Weights of a small GPT-style language model, trained from scratch on English Wikipedia: 6 heads of 32, no biases in attention or MLP.
Each number is 128 + 24 x the weight over its row's rms, rounded and kept within 0 to 255. Layers, rows and columns count from 0. Numbers have three digits each. The size before them is the row's rms in percent of the matrix's.

# layer 6 MLP up, 768x192, rms 0.0652, rows 641-767, columns 160-191
104:110140115118164132140131111126149128143106128131107116105118118123140134110168160118161132157131
109:144141141145182118137131135139149135076149116102123136157090100094143163141152116132100122145145
102:154083131135121122096134089119131138093138068103081135120119149117140092131129124131119103134110
091:196107152087193102153126127152166076107138119105090137140070080118143166137128142115130126097104
097:122114106132118089083191070087089130114174134160141163130114133133173140116132137158162102138164
091:122123149085134091127116149129143108142118151163119140108077152089179147121107148175132201142105
100:164180101149129173156120085096134120151150094172137094118100131120135154149118112114162119143152
091:084116173126134095096111125126124113103121154093144167097139146178136115157098194118098091122141
101:087124117134139104127132141153137133131130165132123126137143141129132090147127137155117119153157
098:116092085105120123096103155126115117101142113136118146149123096116115135117111104071093114134124
101:163085115076118150111068123111112100098122122158155103127166143156132149090149094105143094162114
102:135133130196165161111124111142115159120090143116128102133125071148157148161134122170074097093104
102:164100133162122101102124128094111161103111137114152156120136140147145128100169148123144124173125
104:147135107136085159103181171143176165110105144087160175132154118098103116153123106114127142118100
095:120144133103164134109160152121110136145149123154145132112143129122116094127114106084141100142196
101:169121123157087162100146131127135085098092112106130123123165111124110132105137121162125153161129
095:127088124145103131106104151156126169085071085154136133094130126158121144119152110110137144147098
095:126100142082113109117109138119105127123178098137130117151128150141154144108084084149136124122167
098:116130094143057124129135169106159112096142121141134090114103135146158118167135116117098120133128
109:166113159151092100101116137109164161143113135152122156121149174173129159132123149097153160128124
107:157137140119130127118139107150169091099148098118131145116148121142116108124133151143140094126146
100:127105135143100158141117104105155123103153138096161181087155094119106155128144100155140116160087
095:161123101097104138133120097133157146129126153123157144128099110120126138145147099165152092167168
100:103146124135147122094118144139117140131155084179125132098138171113092150147155107147116126089128
101:121148156110116124103124174168152124126094128131158138124121122106151123137123127119121118149105
095:119093152109140142129136080106097124145143108141152104130097121155125148118150096137150153158151
096:145147152097123148104108087110139134142134123106133115115159116138159149112118133140176120146104
095:150127106058116178086133124115096129114127093099133141110117102102152091132111096146087129164102
101:113141127093086138104146102107119138126139113070102102076116138165135166139123166102122154069133
100:164137169115165130111095147148111135125123129122105098098132156116121127085095129116132104158128
109:158130110117163144127125144146128155132099145187118170132110139081140134103089127126139161118118
097:165117150113167102108088120229122111095142127096079125138148095108163113110109176078140133130164
101:159142135113164147147155112146085141122120130094108141139126148136134142120093127092160108117106
099:182093110077144136108122146143128111135141111095139108090180143114127128157132140170118115119110
099:121155145108118152133110127165114143121101132165110096161091168124152149103163120167138160118125
107:110144122132155133126098119116091096087113156158138149137116123112178138106111120090121128110112
100:150071121144175145108130158147090144064142104126152110125110137151122083113100103140121102150185
093:137127108113141113093164135159092150143151083173097128141155121116168147129111115211121112126148
105:135131098162153140124099104133134103136144161114122144184097104104161186116144170077106108149094
095:079192112109136119100126109115149087115107122165107095132109101147137116166140090151167129105165
095:179102111124131121129114114134118111142111118101104141108113129165146118152070147120128082172132
105:151151143151142116116132112104105145111169113129150151109108101141152128169126140133129153159165
101:150100146103148136105139132125117137147093136103148148110126143142131129081117071111093138151120
096:129086159153123080105102118126137169144167104087127114071140140113112168096110129138143105124078
099:138129129154147136100109125150100145123115100148114181131097131092157114122151153141107087123135
097:117146109134115128107132133160135108104125140158175124129147126175084133106122095176171136151101
106:102138140164135137111149142142107162055122100138125102110094143112113136127103163115145142153119
094:118100129125135150086145083119147147091141152141173111149120158152132173148134087161142149118121
103:131142121168184080102161153116144146114106096091190138116166163100129136122131079112134160142151
094:108159097114134167110156133163120161124152140171118159093136158139128102124114160122200120123121
097:138077183115146144098156140124124132111102135112134133113110172091132146094173132148121070099119
109:127113179143118102113115143091123114106159136152118154129091168117134152097087153083105133136185
099:126133135121133123109122152143168175105164143112113132096135144133122120143100101174127135177138
105:118137137097111124095150076128125101140170110131128157156094137151174117118139143137104159126128
096:172147156120135139123098103146156096119122152125166163122141117163131160124153117130131100104142
094:088124133133065093117163100108150115108131141136117114120113129120173145141102161123121130152119
104:136141104141109151116189138157129139101122152160150147180125128169135152144106103111086100115120
100:121117128124085122145165140098129143120163074117134092172158149105112138128091120132139150113104
101:136092120160143122180143132120130124121145131103167158106162110153155100169086159126115108134137
100:091099077120155118143138162124170126112187092131129148117168148126137136143116126125126150145115
104:128116123118106126122136137124154151092161078128101140145139135111112114125119113099127128172125
102:101130120151153129120152109140084124108159128118099143156037125104145132126131132095100197185128
094:165131169125122113110138118126143149085178091146128174109129107128132084141175117182138128120099
100:160144181163130160119128206154131117136127134130074143157097158138134121138138170101156117141105
107:119158143129118118106106138092096113141133093133149131134123118143129185145123123140132107140148
097:132161113100118101078122107114119147122134097135132146138092178148133058139154106146133135122142
094:135175089123135141084156116157101096125143157108108116144186167130130131135168135138133123143126
094:147146168107151125108140135144126153116102067105126114164138142114131116145134096158150099140120
107:131110100159119154144131154048132130162152144146116127129118134154143099105176137140147126130115
099:139142112130113103101101110153159129168158087121152116152069151137138099111159123090128129077084
098:125146147111084129096130130086142167149143141156121159125118104143113121127133083146109136105101
101:138190143106113145134088111142113121127115082133087123085172111140100108191133181143124149159070
099:081113153141106134127130132139117158149128141140079133110134123087147097132121161155114106152133
094:128125154086122112126103101133086128116120125124115135124121068165141117149121141152108167128121
097:150112090145127123090121136160153158149111073124174145125138118112098137159164141113121149117135
101:104163137093116112113100113110118113113103148087170103138112118134137121135150091119120128145148
104:136056134082133135109121150097092161142118120132089144147104085169121164142169130109145119151103
105:108086169145095101105138153119152120119128169142153129104130133192151110151125157174144129133126
099:180102144167125123112123099089129108159108123104096142108095102117156125114126162128102134124108
097:109108177159160150079135114082096147096149139133120104152134160157108102080127129139094141154115
106:139101134179136131139139138143125128096112132106089155095126079108095082161103144110120108126138
095:185124129117126128104155134142142122125165066111150127161158174110106077118144121138129156142144
090:093113105119121128113094128137112135131147122145102069134132107072142129155132101122135131117176
110:086105121077116160120118143163139129131143135095168134131129075138144091134122099119143133137122
105:098096137139139137094084154142145127139194131142100128128138110114134120115135118122116151113163
105:126087127123121117113129094160125159103147152136141128132144161125141153101167060127151151102111
099:123160119137138104096120104135129140097135144125124142099132139154152124136139133145122112101162
098:110163131152139152134157131096138103142153144114126086131104133141069081150136116165125120145141
095:113157167114141117144164140090122147154145160125140139134125110156102093107133180107094122130146
089:144109099146153139095172071113094177111172153137092135098119127161169104138114104067113111130178
093:124101146109119166125133145115137170131169164103130128153150174125154114143099174136136129113115
094:114125189115107138162096100168115144130134118159134103106115138087131109149090142148128151113129
094:137094134111092138113146105141149111190121132097144134120119097144126114181109129084142127106146
099:139140093090098093196122175113131159108132130143143103129078147098135128128091174130137120129119
096:163122113133108130126138156116137153154159124123126175121142149135153118145069159165126123103136
105:147114160092099142163130108110096121118110108138116135111123132136131108117116142116125116074102
106:167108118084138182085122120165089145165145097117109169134119133118145118107137137121158125149189
100:132113129141135119107099080116146124147163130115167139098127104116127142118158131145162135108168
091:126173157164130148116103103109169124167118139156137111138143137127163148117122143158142106153140
092:125167099082142165080090098147148090146111110124169082124118155098172132138121092129081112167148
100:183112081152102087168163117132127136105158105174113144087145143119139129171128136108134134176119
097:133133134135124158136145114106079160129148137124137144141127165136107145165109115130130125080153
100:148162109108138121104122138118105131085163131112087131161134105127137093132130128096091135140152
094:138147128067161126129117105176099140146152128074127150130083085152133107139124106157132139085138
101:147137123094106146082128106157096144134124149161104146161106150177161148115145091164184142101124
109:161122118134147134133170137142125141107128097098117163113116125107142135075121131141125092180144
104:137134124086136165136135146136157197130110116150140128134113079163112141143142094163089145126161
095:102115123107108151126155152149133134105126103106148121119112102122124119124129119124144160109145
101:087131125118100125099093151160173120117139043159117115126130100129149129082113137141156115133109
101:130183127093129152107134112110122142130157138138153146128093165133128091111178118150092112083136
092:102117148123107124086074078119140132116146081113163094110145162127161171153141102175140127138102
081:134128166129120106107153153087135134137128115115165140131182198155132112150137125118151128130080
102:152144138151153102142148103110158136108107082160154115109151100130130171150136127086117105107126
101:144148119130062126116185133146120113107137128135148131118181121087161154134118110121113117169171
100:082065124112100132122121101142117116133121083122149165135107090109152141119112116136087076161124
111:066133122130127150101125099119146155093169092172132145136147119136098137087084155146128101132112
102:140095123191137098095095120122131123142153116184137108160094120153134147115157089145137112071113
096:090129155121139140132136171157145133125190120139081116106143129123099099121141156106108093138091
097:114143144159092119132103164114112118102122160088163146116115105129119087129146142142128098107125
109:136094138120109145176134129088145128055115119113094165110126115160125112149132120127134087100164
101:125118170090139103137098142130122131135134132104133111141162143132126142114104150055159115151096
107:102171130121124122098109109123141086096121147101111148155102188159168133140118122141104093123119
105:113162120157121107118113101107162161111110150147200133107111164143121137139123121136070121101134
103:112093131119087127111137118110153135148141145114088116085135101174122137105102134109109071102127
095:151118110155118110145185084143163126102117111120181118138107173127109108113113098128118140096133
092:146128094110144099146123133147138113134112082139129124163096117112139132111105158119120152166121
104:135153114116153157123161169124095154116093146208093088103103108144132183134120113112137120151119
# layer 6 MLP down (transposed), 768x192, rms 0.065, rows 641-767, columns 160-191
095:136144135094139165106150111148123144156158169147181150140142118143149092135155124132124102152143
111:121134142116080130162132160150100133144120134162122141090119163183162124079152107118112133100155
094:134144123107139096147135157121128136123150085141134099101145136128124168115106087119112139078157
097:084144122147101119105114118106118166162135139095131147120166114162123076132117144157119130126141
095:149184126125127141129118144142064128123161121029085116124146147125119104162120171094120157101098
097:134136097183099132099128069121147150099089121108138101144133060151127096154136156125135097122106
096:101089157125120108113164107093077117088167110084158175114153116108138103133135106121105124091184
089:177154138160140103147103162123105104140111144136142122127142086114142122105140135117161154137072
092:109119141150131125128117176156152128111097094085137131121102113147140143123147126073088145120150
114:129148114127102104147088138128128130120116131116155116111153079118182144177083091161107104158114
098:086132128170104107131121136135142155132109132211137153116146083098125096136087146169145122159115
100:122140130121122103125140143102142128137130117071116132110164124133103126107163145093141110119132
101:108156116122126123099135123123120131142150156157119139147104141151144127124085127157132124163109
097:152122132160194105144109119112127125095105148119107126124128117190119149113153150121118132084087
092:142117149129158164118111137123126129109133116131128130135086124131138153126116106115142159065108
105:133070169162137095124119121108114105113112167182101122163082130154149103118120111128175160096163
094:162133107118123118123168089154130106144183113110127098157091127112169150109157173113118107138116
100:161143127134139118104132172129130141108095142164146105077165112178125164148170117154114129125113
099:130145105118116156139111150127086145178119152139106157142110145152108159147135120108132128146129
102:120101120110203146150129144159138118092140104084153174116139142109128101138160093097128115138117
112:126141137155114125120111108164186078182138185157128113123103154121172145123141071125105179150158
101:158113105170120170133130117165103135092113151173115115173134109164137094134133136134099185113140
095:109105152158136127139211150122112106100160136116101124115156083130189133126121172105110146093084
102:166155127108121124117106131101111114132111127141112126143103100121125098155149143115103110124123
103:124128110090139123148111117135144164140152127092130116110167138135141068114123110179131141083158
096:142140113125126139141134163113151088116123141110124144187143114132109137146153151133138087113101
089:160165132148172146139137128109115139158122194133172130133115147111091074105145140063140134088144
099:134142142133128102118082149159114087125146088107100148155134127123150120160124161133106154119154
095:185179131098116133140143129115172092162177105161166130117177198121125133130107132128140142141158
095:142152148138118125133143141124116129128131099078112123155113103129085142118109119090087154094138
095:105156149130120099096152098119149114133157130161147148135126121139117126167086165122126079193154
099:105115106180098153140152108062103190126090160136165139101131114127090123135182096132105134108098
098:093072137148100135159165139118114117127174103107178155106162106124110135174181100140141087135150
096:138135127157129114118134131157142110112131155118119090156143145141120110079100119095109077115145
102:110097124135145086156148132133149148114125135125102130119165055121096101132114203111119164175106
108:095150092131130114109115120155143134126121102135166125140135096136145117124162158178133176138143
100:154169107074146095073134118144161126092079159177148128123136147150131149094122171114128109108119
097:126136154085153104152117145112129154117062104126154142120116135124103138116140123079121107153091
109:134154129098123135091102121154093142083099151082145139137088145106077113135079111156092114082146
106:113128141170110113150113179143122123167157126163159170137120123127087121136159110114143135090102
100:132129077127144127134125100148153107110119129135131096124174129152105158151120128135121197128150
100:117178125143132127144131135112122161130131127104066127119160130096122144123099111118137109119115
094:104119154140140152157118109116113154093176134121121114127082108124132106176116145116138127107152
095:144114169139145160171150129119140071140093124123127126160114081110120136081108118132145120140135
091:121121151098136131128143130124106117147130132128150159157117108201130145076127129114123112122087
085:181135164120143132143108111110130180105165114123125141080088129098174129147167151086117105098163
099:132115108139133108133078136136114139163153156098088187154149164131118142124158103169156102097167
089:140113156122148107143123152113111150142110091077084137080134106150088111133147158086122126081130
095:126147149125136137133076136098145095128143125017126157140121153105142139138139122129132117096145
109:126136119183105139161107135112149095134137122146131100121094139131152149144149125112095171105142
105:139158135129116133156104159114121106117107083111123167124177103129164117137094125128169136157108
103:133117153140120081106106143105108121133107104133098138129144128137129109097111150112102105116134
099:116095134187140137129091128140088187127096149111137092128124151153107168144160145149131078147147
102:102140138162103145193107128106073154106124094122116128085149105101170136107074132075150134130145
100:130126124121119110091129142133097118100112115143137111172100170132139138106127079155111112132108
092:141104171131097145104148162143110115133122162157151131143115106100121128121129164167127154149128
094:138109123134141140158138109120139126188156102123121118130114137164140119188133119124162102164126
103:124091113130105123120096153125145151150141110072117149125124114160133171153121090141154134124127
093:117113069118127096107114118136114144076082136133166136148149103153123159135159163104112133125155
104:130173115127065147126116093083127110143144065129149101111114139143094148137182130091141149161096
105:116130121136164129155126118098155136171100206117124123112095095108125141118155086182152094178122
101:112130134203122126115153117140105146123144170102149093121127147136121112152095141192104168151134
102:147135146130104136134111126157101141147145134128082098131152121156135085104102115090169159110092
101:088076076146156095117094121117130120143074152148161100139125108121128126090152137103140140118099
105:160090114161137110162169139142161140089136136132130124099119102152122138111130114129146148149105
095:122115177165108133139126135132124135147171108122161153087138106138160142089129161120094160101134
099:130125131156090124162112156163172098120107120152156106124134117134154120154104151128072094108136
097:134172096162116112132083105103110170136115139109126117095115116170106133142106122162116160114134
108:168155110130141127138108148157142115139095142131134110108114124157133105143140112123081122126181
096:125140164131145201134124133114138111109138129117086139114133143147128120121111133120170139089137
096:140106093110157149120167107169139110117138179121121108091138141132120153103148193139106110138144
096:130110135144131116139125171129101126164160123103147103173077091098149123083076093159130104124150
098:146145059115157153115099141131152134113131112077158120100152112109157122139137152120110106118118
086:148144103117092120134177116102159153143109130161103113141147170083143125122172153105127107140126
098:123133142118151103113125107210092116063117152130117144140138103123158121129150138149127178124116
097:118139118147108077120162083123148123121171110123158177120140186147144170144099108167114162102146
092:118123120117154145169117127127169058114134152078186118097119146119133138122086087125121099104146
111:115095114099093142050101126135125109125143120086148118172095104083150119135188157120122167126113
097:123138137081153121160121115111126126101160118156160163125149100109105107137128121126191082093162
108:143126116169148135166129153152123153130129124097116142107101113089071203182121139104123149114158
097:099140141122159131088094150161120145131131123098119135158138132132144176104148108098118128114119
100:096103123152126104145102116112145151131126156149085118182144139116109143147145129135067083136099
105:138111127140145131139168121086119108132106130139150186090105126106128116153114115115109136113101
108:091132174173129102110124122118156118105115108141134159147102111112126158134137153124105195089110
100:153122121141107142138123106121139115120106109103100149105175150130101110141102155156134133110115
107:131103154169118122126144192091128131131149154147129148119127104155104154118138143110144076128137
097:115119137115131129135144159162100124133150107125150138117066136121118117145089117161127114168119
097:103128116115180103102132122131120115118126125151155136128100145109130171103129130106133129139156
092:159146135136129118119120146111125143123170130107131103125131139107148139159110106140117161146121
096:127142147131124102147133145118147095113132143157126139127137156102100122121109104169103106153065
093:169091124067133119116176162111131102151088093140131167119113101136128117114131125128144132139138
116:101138090146127119124141100150137156141107133240134132148125108115113104144138144092151154100128
098:134144123101156147155126096132090157131132136194112089125079155155163096106173113161109141126078
104:168120129118093085204095135089117103124136100131143135106159114105116166125146132162085119145116
101:083119108167110109129089124136144139143110127094160107100144114105096163145116111139080161089103
097:147141097131161158132123106106092116143129145140122112146124117138139111147145158134125133133112
100:105128125124112109135115177100139131135148136107157092148144091147129156145117139148150121145086
100:126129121110115173151125156159106130115140081136106149161128189154119129092179138176117120156104
094:129164155081136095120132125189116155113137104106143107114100146166104120150155166151078116132107
090:120097139136135122124143153095119143118144090072116137113132130113131155130183159119111155104089
099:082159160120138105098127157186159159149135109117132138137128123126109120138087120112140157104132
100:143138142129159134132120127167147152091137106140151095162173086134094120106104119106113175159098
105:079129152143103151143113151156096145135114142128140111133143107169100098099153136101149144098153
090:080115133158153152100081144107136160107113123111159162124177137108132121092116138119112085169120
103:101079112179147138146065109126124155145142078160117137089111139089130122121123165134124135153161
107:157124099139138146147098129120075137123140137142131123118124119164132162159153200123141188097109
109:159124145133103081087107112161120133150122135167123075171149128142130136100144153069138173143109
105:074121118129136119126102135139128151143099127129128148107135167144084096122124147130134107103108
103:131130146164132162131175081132137124129117153045160123092102162085144172135151115172095109103129
096:124112141086139139119151120150158148098127115100096105123121146118162142091081131117109129172119
096:167148147135179145154150133140130136139151093095113122123134134146094166096119112141105116112107
089:147142111118151157124117110146108172121124128093128096132135150148134124117154112122114157139130
108:145151115123131142095126132116136169083110118100129181148135141134110133102119137078113107102135
103:101091091117099140159104156105141152145128131120118101155183105146143137100125151111151135120142
098:156171121082115111170152073146113131115147142143113110088167137131121164130103123131083153107134
112:118162147092144182097165077083160103135104156150118104137160140122128117175097126123089124141110
085:091136125111145152138125162124121155098133132117102152139112141120150136113119161124118154158158
099:135120161122142106118135099124098114176091094133129140113124172145148132154131095133055127142139
087:145084079116149137110146151137129136112106126132101117177120123112166111122129100149161147158139
101:094123130162113136106101106112154127094135132119122103147164073149080142140111161107103135130093
095:149112082114154094135132125120118105121134119079107111117123088133205141151127100111101146119169
112:132131132162107148109136106145120110102099143124131107154114100111129133121137119154106095130112
105:120124104094125128123129126128127088096137123109095125135084153125103119107133073127160128108131
098:113174103136094117095117132141134129141137189153102153132136073101143134142116163175148129168119
097:167092131129139138146118104086044106142172141099139145112141127085170119118134106136172125134142
094:115137143146168148102140110115128112132146112099127131120159117150139099116144153131159106067144
106:106138093154114128123136075145143089111153116135146141140138145133128187115144150102135135124113